python train.py --n_head=9 --activation="gelu" --norm="layernorm" --positions="rope" --rope_base=500000.0 --bias="none" --beta1=0.95 --final_lr_fraction=0.0 --batch_tokens=65536
Each number is 500 + 40 x the weight over its row's rms, rounded and kept within 0 to 999. Layers, rows and columns count from 0. Numbers have three digits each. The size before them is the row's rms in percent of the matrix's.

# layer 4 MLP down (transposed), 2304x576, rms 0.0357, rows 1915-2021, columns 384-447
092:472550405438563444470476552498492497463418531531525511471481485503499511505490493562549508538487450489481525544569548486512477528501451554450528526489563422526517502392481554479530553493493526
105:469493454481507490497475504559486414468529409518557442543473486535571546442538519474444559523531532486480476486493582539540495476434533545460488407463527508464523581534409522507469437503472500
103:463486431515477456514516549541547482504400508507537483495405608508499527478547503566461423445550506498485543528477510542447511568454534464496501470410537475515445579583515492555420522447519556
099:517454473524506487525507494452492499509462458546520509501475512454508456534484500497493458483509429513520530509533550547490472491511489491466558497521509552457509478510509476538565542488400463
093:480538504515478543487513608508529444451584501469475508487548456408495454475464482524446532536477481444497470508530467551517538469493486501574502474475472460454456527481519540512484521533410454
093:573443464550494535461520458474467500495492525562542550416481484524524490469548463524476442497502428482437498457517496505495500552566534474446498502465546492538518480524503493535459533500526456
100:459554497497500476591518529463453534487474531454490532504501529448454486471489577589478493478542541474459544465558522512483478493522528468480518531577464490447531592525523435484485505563457461
094:519463510487509530548494517437534511495413456504535400503500498533538585491463517543488474496460421479519451499495459512476520505528513493473490514502458505488497504511511469463490487518519508
136:463510462462561397434496545503530504485458529528453395527494357533483505463510453459544497465498489522543469492460501486472508405542557503621486519527486520558499422518571508516535462509515500
104:546457455461523525526499537524518471453420481475501508535551596471440480524504538559480549428532521516471571466471451433460455513575442506514465509540475515484455488505415520480512519517471522
091:466480535536502454503430499479541536434518551411498544469422506493543539524463429497560581478430581485435530475478474481495511451631544526479491564510457618566424489534521453497512549599468462
098:481578515510496508552464486482519534499441525480527493522509519525486461552458506435472524482445491576510433527539525488570449535482442499470497534480523434506529555478485492481494484542515493
095:530556508483482539488468392575515545468471483493517523496544549523447438518487503488491440477508519453584491550560515543521455498441543512487450532567535507414513480475510591478481480525448499
099:405533500526409542528497510531488506508524535511449512605480473555561539517470443461459489485482474509401429479554554494492479502461464494491450527501506559532558497468480418427455492514440491
098:503473436502479463537503454464489438524478528413510426503560490479457512503612552493516546459493463552507498588575539489460558472496463550512563546501435601521526532532536434526552510523488494
096:573436549536434555411495437504491508449488549517508520450479513504553486483552454498500483486528493490554402541395473489552539518546461510530498532563542451505427468517527416414459481557522502
098:491587509536547549479482489465477501537496459528481585486527491546539486500537503478456577506505444496450524492475525477488452503548436453409474455511567502512450482563471514517528525474439476
095:533514503462529503525512466488516532499528524532497580516509532454489496482472491504444385528478432527443541452520543539522473507472502522495500487528496505572587507534518517496456557496510554
129:558562508421556559500483459550533525507549488508442521495430504467559468507475540553450550527457451438433460505526496497499471465442524532517571478515554489429466501410504489523514451535421525
095:428472484622497537531516492520556507524505487484534509465490552569526562538424542535527502486516549493490461481425444412397504494520545512481550444442435531521499530560529549510522502474477515
097:514489536517465566460524499463521523572466515518460494511500515394445520526494560534545504553457397497487523568478511554532479469478536486520413529488486485483465567522476491491530532514545533
108:519522432516521427526495464476553426397553482451528532536483549557535546446557497496430476507519569511459481539398571467558493515435472488505564538497525483476505467532509564592465466374557535
099:436483492531502437515528487585535521528494532488407479452488414484495502496469524533529425425492595552529496568541525546493510505560536573571493543543497574493584454534482517478442478487518482
101:469563466490488452526483491503523529475504526531487497562487480450585541502509481495527511514448492481458483539384481530483502534526517471482536432475480536540524461531472536489428509501450546
091:536510526541496459455465509550588490426463488563528549527529538490471490455504534451469462539509568523489516600410487488456510529508538461567436480470473551550501531463508471484424535505520534
099:489534471489545506527525498493503502575514470447514446442514520494490442502541542517494487459510485492436459471510499471536426493560457403594483516521571450517492527529476561504493548476437399
096:493499490523542541498470460470554566415443505485482534477550587513453505544534495501476512502477511512459483488439529478473534494400603532465519546571484420525495476514438489508551522437465499
093:479426524497545506546448605536445490493501570482544544499488512458534501463553533499507584386403493386484589552532523441503495441471597430543497477552451507532463492515529434498506536539491531
100:591497520500466475496480506450558523525506574549428570510531513403466492563519484526474466476544484466563526523418470477438489467457479498548503533491512508507529464511527526538492530462485588
089:534598535487515512565456531516529527567476569577467489475474502492548529493519437475456478584433514433563511491509423477509616459500449439508525520441421480519466515432504504502463556529476512
100:527572524544478454565464451497530465455482458585540527478439491518484537517510497510544559461478486507430526558433537515466470468434549470481559568541522520570625538522501486456496437492544462
101:473500503441492575564567421505493462489460562524542512549488512443513471470509489485445505549455481472506488457475473451498458537473524579471518536486511485517454526533507493488416477532526495
093:506510549503544521458446514458450414450558462496527525421535489479619471459481549446498547551444487434433501519477504479495490517543464476431508475408527531431509536509490406515547391561537460
096:499508478486502446483466507485464416430408527519470509481506425471498477504504492494501496452478512506478526494508486423486469493500463502481531506521489463557539533527556488507421457555490454
107:518530602487459536511504444458538524459481506455493500450530536487529504455493535566520513453435488504472498540499517489466398490435533482526489463500512482512478503547516488523437508496506474
085:512482499431552583477450510521447522509480497567505515467460457452499476520460515492483494451588533503470481496502437533449471563523553509486494546507467496530446564483573456563490512458569572
094:435532500496490415515558459445484481562438502499435480512502414537455482511551562529492456527520441460451569566487454534473527425470494505422485532520466533532526500478481489490473542433449534
097:530502524467507491548487510518488510429445494497554529524574585515491483439479456416481529467467548473509561495521466434532494485564552543512503434474532517429517466547501422511543502490521536
128:451480472508523480467515529550513448496462469528501469499534414492523540383508458531464492446547487503514498568532517513486564462518518542563579527503494454473494535465480462535487544521478423
110:558482531478420524492481513546510543566521542509474481535507537524496462533564490517464447462417480554502549515499439477522476517467485535446481510509480532502510469472505462485446514510492532
100:520517478527533498525387511480501418538517471524520541543485533552491517467515551512485482594513405461541511533436538568551512508591400531484431532459464485465442580541489510485476537537469466
096:485490487499443525554511426507472465463474563512468475508491487515557468535508505560468461543510517509466436501540441530496539438487533482474509439468527489472472540522476543482563561496415452
100:403511476542450484531475519496460461561484521504512531551496442454465532523473488565477487577529492479604487473524474541497548510480453505471447517456422483475526511540491545490546547495523465
104:491539516513561423439515443539458513420526525585423459504508483452535524488502487497575509516490548508441525499477535469452495527562531535546527467546556519509514537479518484504489534524440490
107:515461535440459474500505464489538481569464463515458448536409493498480511455515496477457500541436477545515460519537495516556550410523505506539558504486534531502470480545458524490502509483491492
115:532540506562493525503510487499599493488533453536460581541508554454541516491459488588543494554449520509507482484510446520489525476454426469488523539448493563582465461511423485503541503543484464
099:561557437513547515503523447438487529458509514511517577507542552507538397442509561487500513542510468571488562508463466568497441478520477446470577503443529545549534496515540477493532536477490609
101:507536486555517519455570516526522503474456490499495533414546461565534500490511498478558515460537454482506424452479436504491461549452519429532516481440477542474514486569513473534548514559571419
105:443511479524473548520503527509460477472532539512488558540502430482541543462437443544503463452462506468430512485444468538448473466485466540480538538417495477487460522444561483477488542420480481
113:471529439461511492447440522523442442513521516562538517514554501555446479488473469556509506496469502486422538583512597464455449477531507471464526502497457548509463511541471547480485533465556467
098:485518546520536495493456580467458506528487433512574474487551576564534531507471479553451506467491521458530465481497583559515471558435523541468552541487472470482421517475499532485551422473454469
105:470501560487506596477440505577479498559448474478507512515446451427496519502527518484422514471454507491538488474587510527487445498504485505501450543471488522536428463504522535517495459452429521
109:487531581474466555491480397475466511523495459545521504498587512527514535582468535503484448461479459464465537532553470476573478429506485460511538487517485461501476541586491511517513476489521605
098:594465552484489534519486511483530578517469518440511497480479521447415508494433388539488467510505512473416546492459491500523465495529455492510477507496472495482437497502545544486518505436450545
101:515510512487513530520466478538512590510538551488468429551465527471494464499447551559515501461558557444549502493534438514457513489453525474475565509459482516474507476460448548548469463489484594
097:525509450504428499480559521470510521468523479547459559529556510575471518477510442557516488486512442529475532509428502454546554580517422557559523496469529557548566491545519480461483483522552552
110:546496493464444415533433492535444500445497455424506460509463580508501454492496506553491472517529502510512574490506539553593462501548544509460543518500444514475455455473563432439515536519460442
114:469509526548515437556471575428507525558560510510540549465475503418510511497469453439511450560427539522536519448459475471479477536507581467448492588520542458599515484472519516518485545527558529
095:503464477526502482495531501473553488558566514500533457429481505630517506457506480486553521544524464479513552494484482476565546529522552513487456580450550541438545534503593438476532498511421445
100:524496395494518441507503508585523528490459548531541504548469549531477478527496467538483594507457539497496473483481515559502443473543525470554485519504471496542444442491503537458532489490521498
093:531543471434443589497444561520422511543496526487469602477571542538517544547462543442468549496452489487514471481456518524441469496477491532458552507541457444505529497440491501483508506580495515
106:485482519408468493516552481588432502499457503546506527502543543537472501517546492391529494533541460481513524492496560474502487469553487548544373507524434518503444459491494546443533417527517469
100:493490520423495509581488437545480491523495447483507457499482461474536503436512516458514507470501563436479500538512567458435477531549499550458558470512504466537498452540433545497527417505510417
099:492429467400474477540542463462474562546476540443464527498528510545527482521592523505569440517479504525484498482549456487519539565520482518479502513509493534540574439526471530481401488534470569
102:517487540498537487450493522425461500381451499529540460554412502457479475507524501468568486474506464480502551561539457426558510515485511519444466517521520429493468444559460472520477487494496511
095:497482484523550559425468548524518514475511468497414564466446503506506504541500517508438487478476494496519370565575569469485419505459500589497514479449546454483523507469452531513495515473459569
092:468496544459433494582507436507486500468572500431494519528493485505584497491490494474512522499544536451513521543492514532571425458504518521434535527480463430539457548400504578490481388524382477
096:558490443503543569525436519509519517471455517538478474422498507494477466428549480446502486543607515512570528475533491470514572491574491547547606482475560476591483514497535521480481574447535373
096:532567469531499495458540528453469488492529544445522569458467535538573633479462441508526475469468489491514518521376513505537431515483415374543482497477508511494484546516497446477503559407481487
098:466490426487497454493423561471519490487496483430492493474488532498411514471581462485534435521513491519459439500532579475533460541502524471503558534502490499566505492479542480484545498479526520
106:516577446554460526521509484518443481510497572483539526523561533483525556497496481464494473465445449513486523465455559533506489539575486549458550517560482497550504563455504511519500572454434516
118:445559528512482543521493486548480510554477522492449438538423545507585499478468568496491495461496495447559422502531511521539518507584489448468465521451494500463571475464549500550473422489445531
095:552492545499498476470508499450548537482481531529561435554498488495491480429556544458499556513463444493512567560469539500489521452519507471493536513444548484476488513578528457582565490467499508
100:504541515473473505488469452514459486486463510516465444548525472547443501538462525510474544545457510558617496530474475573493424453541448508492512521534495509547480560424520448497511484530560482
091:519438478542556507458478528564468520511577486510468502480516536514566496409475463442440510502465542524522537507421557440467550535532471534511437526483504468491446512459552541441457463476449520
091:479498477455447453497469469490453450493518466463538376502429512557486504446513491469485481583464497490484494546533498502514536498438510489499407531567506496512516450453421513494483466487491498
092:563523431500495527509514480553533503511554441543545506547542448584504569485502492519542484509532476508464460456529485469494498585465548567465458517494422527443509537465475577576482483419520531
103:406521483583456504527508514522516460495485476511481511484498501453514587578520540472499517519500526459473479441465488435528517482459457466498481409439424581449468474535496502518470543481489548
103:488550406523466543525483448524495550515527456563539510467421465521488464465549503519527446594451532489541490556507522480490467501540489552532511485493453553451524538425563503519561542454533531
087:538491481460556508474459451480510449435457567460528517503466535540434470545574519458537537545493495465452505541538555497548520550511523485492539494488529485554534493579537458499539508484522483
102:465434509485499536464515480499457592509527522474511511478540492494459466492485478455559488488461577460432590522536516498454501491466502405496463497529503494440560514416466529531528513470529464
123:549500495509506552517551559501506501424505540456545498527506418543448431507537459488554446506516540506511469550616506460551493482477472472433580543541540498533560503525470554517562480493490551
102:537487507512586478509491488488509529502572534528473493561477575464447504476584569503435442496522513492432528452497510503473489458517513437535518480525566569503537514474546542553535484523475487
099:445531445466512494517495541542465515453507571552498604528529541508579552461501444429541537468479558453529507436470501508477472478542455532490481502492567462446556493516530507491455539466475528
116:527544507474486475447566548476466523500463566482564524533580500502511490491428482547468490547447505588509563481477523513489373520487495458588476499559460431537530522548418491533523503511515543
091:511449417518528414530528429441488514554502457546507574480537513567500583414550521579573479454491478523587521517466471475522578560468478445563508477491478500529473537446475486500567454482511514
102:525501525468514540456473498450522507528505523486499556518506494501519498517548468599521475550531521473505482540522403506464539476491503501523506496474369573394495507508494494502534561495474466
093:503563475526513440534509478463522388466540502548555491521573451538422465488450482428458409491590518557527449536523587465579490459494531513488466522610518556542494445511464517452480562476542508
096:440501497511498511484546517500504528541548547494523527520514505527485448500512507538519476513439463506509514566496510548449577503492435528514456512489548478458523552567496488537512472456572545
100:462472540558480504415487433441479495484483513524463467517549545511513494421505575526496448457542531602455483467432537508434530542493513518495507463492521523405545469485507487530564567505518520
107:537564470508470497507504492568458452499500485540546528545459492512502473506526544477492493461468491420511450575508459474486450474473537456507476480551500501493472501529418495484515578453478512
100:487563528523432545549442537531496491528473410432423473497572484472545410484516511510511511525538530568536506504494504533444540509531476551550434481474458494458541493554557523506444470542532521
112:496494546501489489514530536538526501507523492540520518537479484478565511484459483471511529551509573463588542482480527495522561465535511510584481489456433586415548479410511541507462498521541456
101:472593482528522500538530590498443525544521490554530507487491459512540586413597486419481450449463556530485521493390544560522492475520417459526543570468474462498467476512530511479554499541507524
092:537571560496510496461442469478469415490510496495493540479442494453502469458499418481537507490572521467497605508522498469482506540549485506528495534517477483483508514484526461529521589506489411
092:478494544449469536551474511487482522464482466490497512538523442475439507554485541505538539501449482556490478463531525459488472523485465517514527515445501537481551574487529528525528519503465527
095:553431429523521527446511498499545477457522526524490513467482499508427538521494484531503530496494429520508470535497479468450484441505527492479501474531511522539522418539481540544523548478503430
088:533512471549526529523528451546471492542478461573512503529517510504493498439528562475524399581481526539454470536493485540477509512497501499484483504510366423462497540514525484472508497508454544
101:449453518493564452501501493474466469446513575488453490503505519473562539519487473493537460461438436497495498432515540467419514530506516435520452422480549456521412541476580502479463508477554445
104:518505525482472472560497575553519476469472545556495505492489501428448435470488570556524524494507435514522543506550516513423520456485506533506535454544494500530513514533444520468500490500493509
095:499493485498498473494486508415490584537514491492512526498494477538488459449550577501510441486502459508494508517498558461440537519486461519476493491463572450525532472548526446507491551497489487
126:554457487491481581574446489447478443508466545435488457532496514521547496480502505453426515427500542483506554495481551528493528512478555426529501480469519509473479489555422500496539510488498528
093:499448501444510515485461503495424468457432563542392441476465461510488515428552467524521558490492520537546440536501520506471562529496566533498568483518568549575529467502430454487530518495472532
094:491566551520500524549545501543483541547526553485541465439470532487500516479558455464593550460472557503502463511459514454485517597480540497497408463465485493619492517509464510520493525565477432
088:468533552558516444459569561435533480479455518559507514548614467513514503525554455498467639595482481463557543467500578536492510537531466509505429428514492431433563506531472530508495498533497513
103:552463507502565518455454491497483513495587542454557603506530522455481558442521463495508486578525475543531580487539538510550507537429448572450496504472493490501545431594452501421505576537490454
096:489578558531503467447484493488512514524486455450525493557515469552489509528512472473509555457522533529477471495432495548469471430428535499416441472517505451481493443539483559443567496485490482
# layer 4 MLP up, 2304x576, rms 0.0357, rows 1916-2022, columns 384-447
099:484544535517511434502558468460556522481461593448470601446596507558478493559474504508573487498442508501477436472546502470514529530498485445502435481535455526503476491509532482486517519511574530
102:561427393566508504512561473572475520465585519504532527467497486529513472464444576551486470455521603480404562484477447445456522478538520569466467482462529460490417483505538496495464510482438491
101:502483398479471517502503466507569492453594481533509508575541490460476515440455585530471470508500486445442494440531503547461482569506514484516456459483501515464536547408462541542505523498431420
096:529441534519505493464516546465504516478472471474506522539485538455532496498481481496445499497429511463509558497531481499582496556547538532547478478539537494534527474518527511473554563525449493
080:539519485530465481473487556438543544477476469481510466515453538503536473501492430479548494452490448442481533496558535498472525480533505489495518565455455496526523496585461457448478544517580501
103:487469552524537476531522442452459434555504570580541499469538467467523530487399503464501525480522480549474547549456480463518438500461512481516532491549498434553571513498464508485506448492579496
095:558470502507553502442473486473556506459510506430592526499520446440475507521511468528477533511492424428508527530468533462545541434510536453461405484502565514511476482395440507467481530511461474
123:458480443529479483441410486551572527502518508534502481434460442460515571456607490580502469489546433499548506460504539565520521484501515476423457469492441490488472511468519529509518537444498514
101:529446449511483467544486532515493476461458482536491547498554498485579558581487514430489481505556477465554503516444499500468510539459450451510445444491505481551483516532485526524430514495444484
093:429548517520525474486536467499525541491479458449540473544501490482543493512499554482526543455532416507467506509538468527494490558495533496535517481561462492495489522500551539469484523495542538
094:513604478500459463496472491503473492526436555454554517547467485513558449464434544560419477509543497450523492515547520513564528486515510500538463518429533440468488435537520461521526442568539501
096:446405496541450600511492547498442510500537529549517465501510538495458510495515431537505558522518526542438485498486405450455581479522524525450527508429536505489441473450474455516525419500519440
107:468531594512486531520523438505517484576508543479507542582492494407448486523473486528480512450578544537442510553507531573481484442499522519484510460496500550472442566528453517527518522558523550
105:511482497499420473490638482495538524510533540518501523495514512436492467461568497463526534459436460442498486504560511522515445480646484465437522502522480510465542550590592497463474478486545505
092:498547564488534437480529448503463613551437554517491439492507482495550508486517497479494441503532440481491477470524484477499501451433443490545476507519524522458454489402467563505574510579516511
097:465505558475504502516479524490507496492428585450519500506526479472495510490503506510478498448554435428488525539444444553526490522456453549458559448520408552551466540547535520498531532471540466
099:562510488469514502480495527446438566518565489499526558401424498552461433547480476458498548472538518530507466477534475459576482448455516555483559499491470558424482526475579430486395569486549490
120:453476469542508502454494521456425513431478533475576491551553454590537498509524487531456480509507575567494525544477511567458476586542482457477442489450494481536517539561586512484479537539533482
094:535479588483501521545510466537529541495463517559520463545528530511473468490466517546449542487521568479443569506615558535435446565480503470595496561587557496502476508470501548489512427526529551
098:524461502523461440480524468565462430494473472444525519435568459564555474485484447531473525568454459490520508545520469512490515512582442478469499492471565553485502557384510530508531538519515529
118:432476454496477496507472545496425436576508430501507459491443479483585516476472614540521483439497570527516587492487512534487540464450498521535511524468497522479544474520532569502543516539528500
102:479495505494450550511570544470499482535506544437522508500550497525466522458432526489474516506465589464503484569534425532460564378482494550519494504415545528528555470446433463491519488518416512
102:467445501487495581481516490508459499481519549352438531529551516571505481525487483510398507480525477521416554453514433465488550416506486500534502540492463449495512573555431439491532451480488562
104:473531514462515445493490506557445514521566490470543528492454487532538494488512535588434487514403484498428551481466538484483415484463491562500514548493482477507518482569478545455468430514464489
105:500532439504538554518489463537479459542581519472567545487516471552542476483549444560536474499455519445498508450529528556610431494484535478540485454468472545483508505493450527474448515517421502
095:529482512504512560525462537585455442600504475465494553437514515469550490511468512504528462510542525432509480521432480523522460486529487517554545502487488476520545438478494421514526431474514436
098:394509483488526529512551466531552508452461467508528506502454500504461498487538486474476434538465525599504418450541524534542489496531443537500466488515519462508465493550585458512479413505479550
096:527528488515480512502508466477504483541493594529509567558475558474519483534557549483547518472497488403491544512529472479471518546504492486442518447559540482528528575525556508439467499531496568
090:455448541573513492454457541496544517517342542486522532459469517502502463515440468546476495582533466520458524497493504497458486498447481504466510472506508542464560460545488531486545524465494520
100:506469484473524582434502545512530507519499502440505484489472504512502500539503442489454482511481526505487517425487548541516514488473595533484549495503535486539527474490461546482523535484514500
098:514556451494485442460562531506485469573510480408486510435517461520482494476464549444542559502438513479477448421535414543493523486512478468509583469563468457516540446567508468522540479493493497
095:483514437486482452552592473479524503519541518532472482499451484497533465558457540469522477523502507565537564484470471487460456497483442475514490439524469480507476492478517494488465555475484476
099:461565547525552498504444468485497557457474455435560491488513601514513437468534493492454483504532458478494486528526526532441495435516463511445519425418533506508525422531486451489513518517466509
108:514480469576489479490531414528505449541565521443547473482524428484467405449491530536460464488380476481517505531492481469490449571409470589566513396576535506454483439528528569510500525530489438
084:448561484494508449542561535425563481490546525481521481493565555495495547483551464493461510498444457498523516500490499513527506475489485487551473515481505583480520520473542541456526495479473455
099:463516520563457505551532449521502500483520447474488440450474567535553488470555521509549517432560522498448520546479490500521438480497473555511561405418439494515424549446487545523444487518460402
093:478509508480503501455439457515527497518528507455499519487488441540519488496539533545506508507500497490568580480502509490451575472471473584501551532449458561423558556436426474494536471534479435
136:447458403502412522505565524535482524556462572541529529531559474535541478431576517591469537446570506462464501557471454534455611476466442491541534468498484483538483505515562426559422444526525438
108:518521544483506463516528506527519548470447469500550615520535480525510389486519479489517537554442506515499495493474459498499511583468502540448496513559454549526451507450547474520471590459508500
105:483496483475540518500508494529481510479578469428521502540490496520508401508461459483483456446540470486399488419597532504512499536521477518471456522599520541508453515479467585435427380502499545
099:516512468520464508450567481478511552454495562488487613582515466437527548465491477533483562517523518488562513492471403514528543506525516489476472482498436452429508556447516469501458481526578535
098:465541497500460519452471535467479586566496504515484532484444516437472533539539598531469538549494480521561545542435485454532438500488459419436497473491543505437454404542558556538565480457621463
108:516519513489573482447485505511473501468446496497468504436505497536535502582513437538485579516500476477530521537526496492509472513470535476476468467532481475596529490551463519517518537455487487
111:538491464456479481471501463507522493506603468500514473518530454589401521448580557543491506530484511530507425505481448476510468447466459425410525468512544540485470558492441493493497499518420499
105:539510527607503577507471517456522399433459517525450458573408459423560548510509491486551506512520496560527499527496419530511528474487440571510569502457516481517533458511524547477563493516489414
096:542504511509552518504562495452506511499550524502449503516501487539479477492501512537507433556440430475543558484591404488513527516504536444584432529459474483527554541483539556520482448437448554
099:510538456465520489484487455470518488450535497527530493513515470523495435565471506531473520463496422473514454440416507522503542517503533531469460565496520497547474510571536563526556495488500549
104:516482469518437556505493479494538526556576487496482472512500506449469463536492504556479505541499535427504511438563464542586566423469491491493536505517497500564431457539516520545509549383535486
116:463488498454467511491430429460506522542510436562563485559504562550409545510574460521514486567513487518556517543499503524470444475509551504481537559507540494504452522482507476475446501513477503
093:445519439584551536461532571480480528546406479521561524512463499491433479564456488547487462465540512487526521554476474451487492554508460537497479565539525492566454488478469492484463522487469519
100:542520502542497537546517455521542570495530506426532450499533525445577493505549523483497449528462435512514545436515539458506481486510485528563548458495499514546560498533467565448435532528494524
108:524507542510462514503517457493511523463561574438466474392532505462458494509424507577567538427482519450485517453474573483481517489503505581546495540429446489500511581528478461563527452552512523
107:546529537507518454491472519520449512494584504461520473492486578480533489467498515533434612588435478549576497486508438489555541523486471545461454481547470513530553501479484551530520471471536511
092:450442502491499490444434413457496540450429412464554459488560462522585519466496425489563473487546540534477481497561553411476460478550576551496517513490467499454498515527502544517500481527530531
093:485509530523482459574448551503429494483466465472441573466513526483509438584499436464467431503479438457552494414505469425468457524525500441510525497525555497496462438558500507514451498557437508
113:521497447497469471534468492592505538459492517426487536441522491527517461481468505480603511540503491473513517529490479507541499457443499482539465415502453460452517439500484504535533459536468414
099:504525513512552471521517505503473465501543534530508440526494535412520494488497414462514465554486534494517560493514496450440454505526605512458511586500473542569545466466446460559489542543515547
099:488447504485550477506489493510450421444524550525557548481550571472477503525523537491505501482493503503497458509461533572441442463549470544473530511455489510637561496468448537478527544486475571
100:510458419486475559455473440539608492492521511548504486486419528482476545542494441498509577497468411521594473531515598510543524524458546455473457446519468460513529508477536475477484555483460512
093:552485459516459474557455517495523522455508507481503498486491564523509519497504462462502554513526519520500559437480535492503450508543430509507535462487534544510441477490467500463594481541521415
105:506485464456541534492536505482480483509502529500506524478463521504509520474526482563519497463536526492434500540493509593496447497504589475444465488525449548499515580539496451400521543503498490
105:467490490536529487501490530546495495559510492441474471495501554485538500482522602521562429516459497465450488464466470549412488479416500450514541523452456491484457462519547513518508506512491539
086:467485510525541443529489517571480453425504507496530453487495583460494531477464469477474567446500504465492466476482555538483528530525534588428474523509525451485473526505488461541558509492495481
106:553525486494443516509488551425561529416540464517536474583562464554455462439486473549566536484512504508455523518575472478455483476506477535488490514468515480469524523513439501483516507546517480
096:483455520527518472458465494502451564490609394471516486467512524516500506485405504503544494520546508493476465485479466521455508473540442599512486501443608552431426555481572536434514459550405538
093:488556482521529494516474513469482537477421527493492524494518535457498499485434487549480538412513523610398526528557416504455482535553468553508469482493556584555508458610497461519447567482480539
099:451480488509509469531525520561410534573396563488580468512437544477504510467428499492567531457544505527440482484550522489553537492433482533445471502488477479446528451451528565465511519483504479
100:504498526426458535482513523460507451455465436536425524497532564571470455527493539437430482524469514513514561478516434504440454460580577495594483527521508504512438527553525489501517458499507483
098:467509499488551477471467549522521509483471489491511486491448564474512451490510499447482438553446495438408529485475499464523531622524575538503472490477496447513522496445553554479477510511572547
101:421518485457508538533465482474470438532491511512502598467501482489527508508481413511457521472388440530460514452472602563516485491540490495503455472517550494540535503474561565553514544491464505
116:492510511508474491488551578526471505517451458468579515462483439520537498511471488519506471440473541425510503434537590540531457522519566520543537435524458470530515576525560478478516425509491485
097:596528456520460486526460561529549492534510509478538518528433471544490445452527490514542512520520525509454479500442483548496488495541525569468526465466483531508572506457514552513513488540538488
105:449484478510492530447503498442404418501413501513501429534500486510436466548382521515418462485487494480449476483556536479459579440526429489443516444463541512504471560477488515542497491546510500
099:500486533513583472565504505510459498510459503528490556474479601439530499470488492525466453510410444469499452475469424528556443568477456411524487458400437461434468580510508439475510521475518492
094:515488539485496578464493465470588447531477445512480497464532522473490510536517517515524505491468505533463549430560564445540486518547523493463494538507552517463470555521506445533549484480530543
091:522484470507557499464517483465524429543484452519501500499519574419490564487556511550542511415508520569523477526498521548485468478548551561479467542509489530534473485494534521555452464600550511
099:517496560518542495554477534522520429513502496450496566541500497563517518496500445592522472515426445468497513485491601484418547499500511469467524501424485432515556540466486480502560488582520470
102:564533470468560515522460388564502529538474453546471483480462507521535566525505469512512496503523402539570528563529538410480534431521504488518517474557477531509489402517538507518475529441481494
100:476521579461477462510481552536492516442521447510482511504458484521515469558488412466468461424524553535444604490496500561455560462424452462493451492507496483560519527513522529545547519537490484
105:540539503446507517426525491535492502540464465506538525459531411481463588463482595493496507513506527517519596486552533493475525540477479478463522459539520467517446554460470583496520412463524514
107:522521556507456507516469515513525498493486515454510498497461466457534437521524509481478455513469535521536481438513488374578462505533484500484536462477511496473444433449432473526526508481462530
103:518568519486522586530505501510508470478470508508466500588507500511495461558557542487555517583451483483506512536547510496476542451469519477454514489448511468471514509486514541468551544528475522
106:491476444460454494480559522520505489527443555553464511496483453473469548554524452530494510483421518578457439526465513474516406528534523388424562535475525496528442537513443494576491533548553481
120:547518512501512474460550476500509490409498543480524460569450558555493485497457538572512478502443473594493548481437525468488542538500476414604384481515429507444509499563477459522532491478515486
094:532548498536498395442566518556515504419505421441500551540495539515518456445475523458552498559404466486471493473479443473595471502466542529475397495472514478512397477494434487492467469470457493
099:504493489441545512467523547459478482441506411518463589505491422419446506539509586585509473556458471480490500538505467493503554509508455531491469504459456441489489475514499466460565500511537565
087:512522515516526504528574537472470503588569442500471447453429527430425508518444510479495524534603555497541402409448459554529502395554479504475474552507500461540489483467422558560532477450488513
096:490571440512450538479428485515460577504478577479509564465485543590470555559528493529572504606536461545439409479508463447466500459480480536519540484461488520419514473512514496541475513501471547
104:483490451530518457508512536496483542446576463467467481482516465529473486439433529435529463478498465555531529485494573545438424484507523405501528467592449467485555516451457522486448545559495485
107:454442495479447499528534463506416465501488515487493486531541524463472513478439533530470474424514510480458460513442509563501430469530478486502520475570511540476484484540514600528528564489471519
091:536438465506463566541475524525463533512524471505520475501540527556492506516496491516517505456523572540494516417546513462532526505519409490522507491495515529459541563495537507453436469563479463
107:478517486496568505541523476473431511539415550585564586383500540540446479505537527526471511561487529495528528499486574511514521424559501510480500475481465506571447522475456499482498570481511480
107:547509490524511507495503504556503469456529420476496542490602455519528514499514535477491485426540545487559535534500536552518510485465426523521521519442438509498509547536504532519519610547438521
097:555507480548533604517439561551527575459548487492472446512507519538543496472496522504476510480480495490486551515489429493455483558492474488496491438525515468450497508478474575468514542518514504
092:497499492534480468582528506485528468547504506472461464460554559522567445482523481505479477485483462447500527485488457518523471469499535533526550488516506507493466421466462495519466456473497520
093:499505483564497566538505574507556493461516566560473506462510463497510533486474507540469494473498461489532486452459476468476486501494568458518536514494554486446520464548524469476497561518509506
094:478505506485461510491564493452465490540522427418464501558502514478454447561452477438518492476463564536520599482525514435503543526464532510449482510550478451536446537545429480472542511557489508
106:478506586508513530458469530479492504470505507416491484476526517453568443462545528465502507475435508534489495473545574457527444572511483447569499434483525489507523518502509516547496528496389464
107:534465515509493477456482519534512493526503529451499500483494429508540450504486520517442496547509551460537564509514501442515506515453568447480486480562525565485513520429439485493423511464508463
097:474543438456476537473533551463488470542529477498523489546461513455479464475482450559413520448507452480499515471434567543466506484526449503442519451608463529492491528510525489446534439494467436
119:545479496522481521527441494397490419497534517502544454471479511510501463544462459474476549510511490492491562503464547528465494502471517421454575447489486449473537529477414525438585556544479514
094:519516429500528473499489502476453476385489519558572532536459503579534510460460538503550499493536454449496514479496403433497499486429483554568490494451586562520536523515432483443516586511508525
100:500531423424540541543516528537512470485499454578548498484547493425503476523531465465478505506466454485534500525492470472550387517543498542514525508490536490467537441481526540455506546503547505
085:493499459504500520461473483515559475432518537526457524436490564567475515483551540494540436501583437498539520562459459488462441505461509492411561517517537538485447556543451560526524491499491469
099:513481489492425471518554480525569589510461483543518514532512517501445524547469476494465454467477446523523492502474513456476502503462478575529607472519556383561535475514527455546510500446450534
095:560529480499440505438526524481498509546395441575462543502499513480477470541438503527482438471506483491450526515489527518511512468471505482483481581530503491563484528498548451500479522485411496
089:530537496485500474378526486499520483496505473516441423423521445522562475477521447512459424476436510511503475467542419511455559468528503539564523480428489480532501589538508463437475455558460489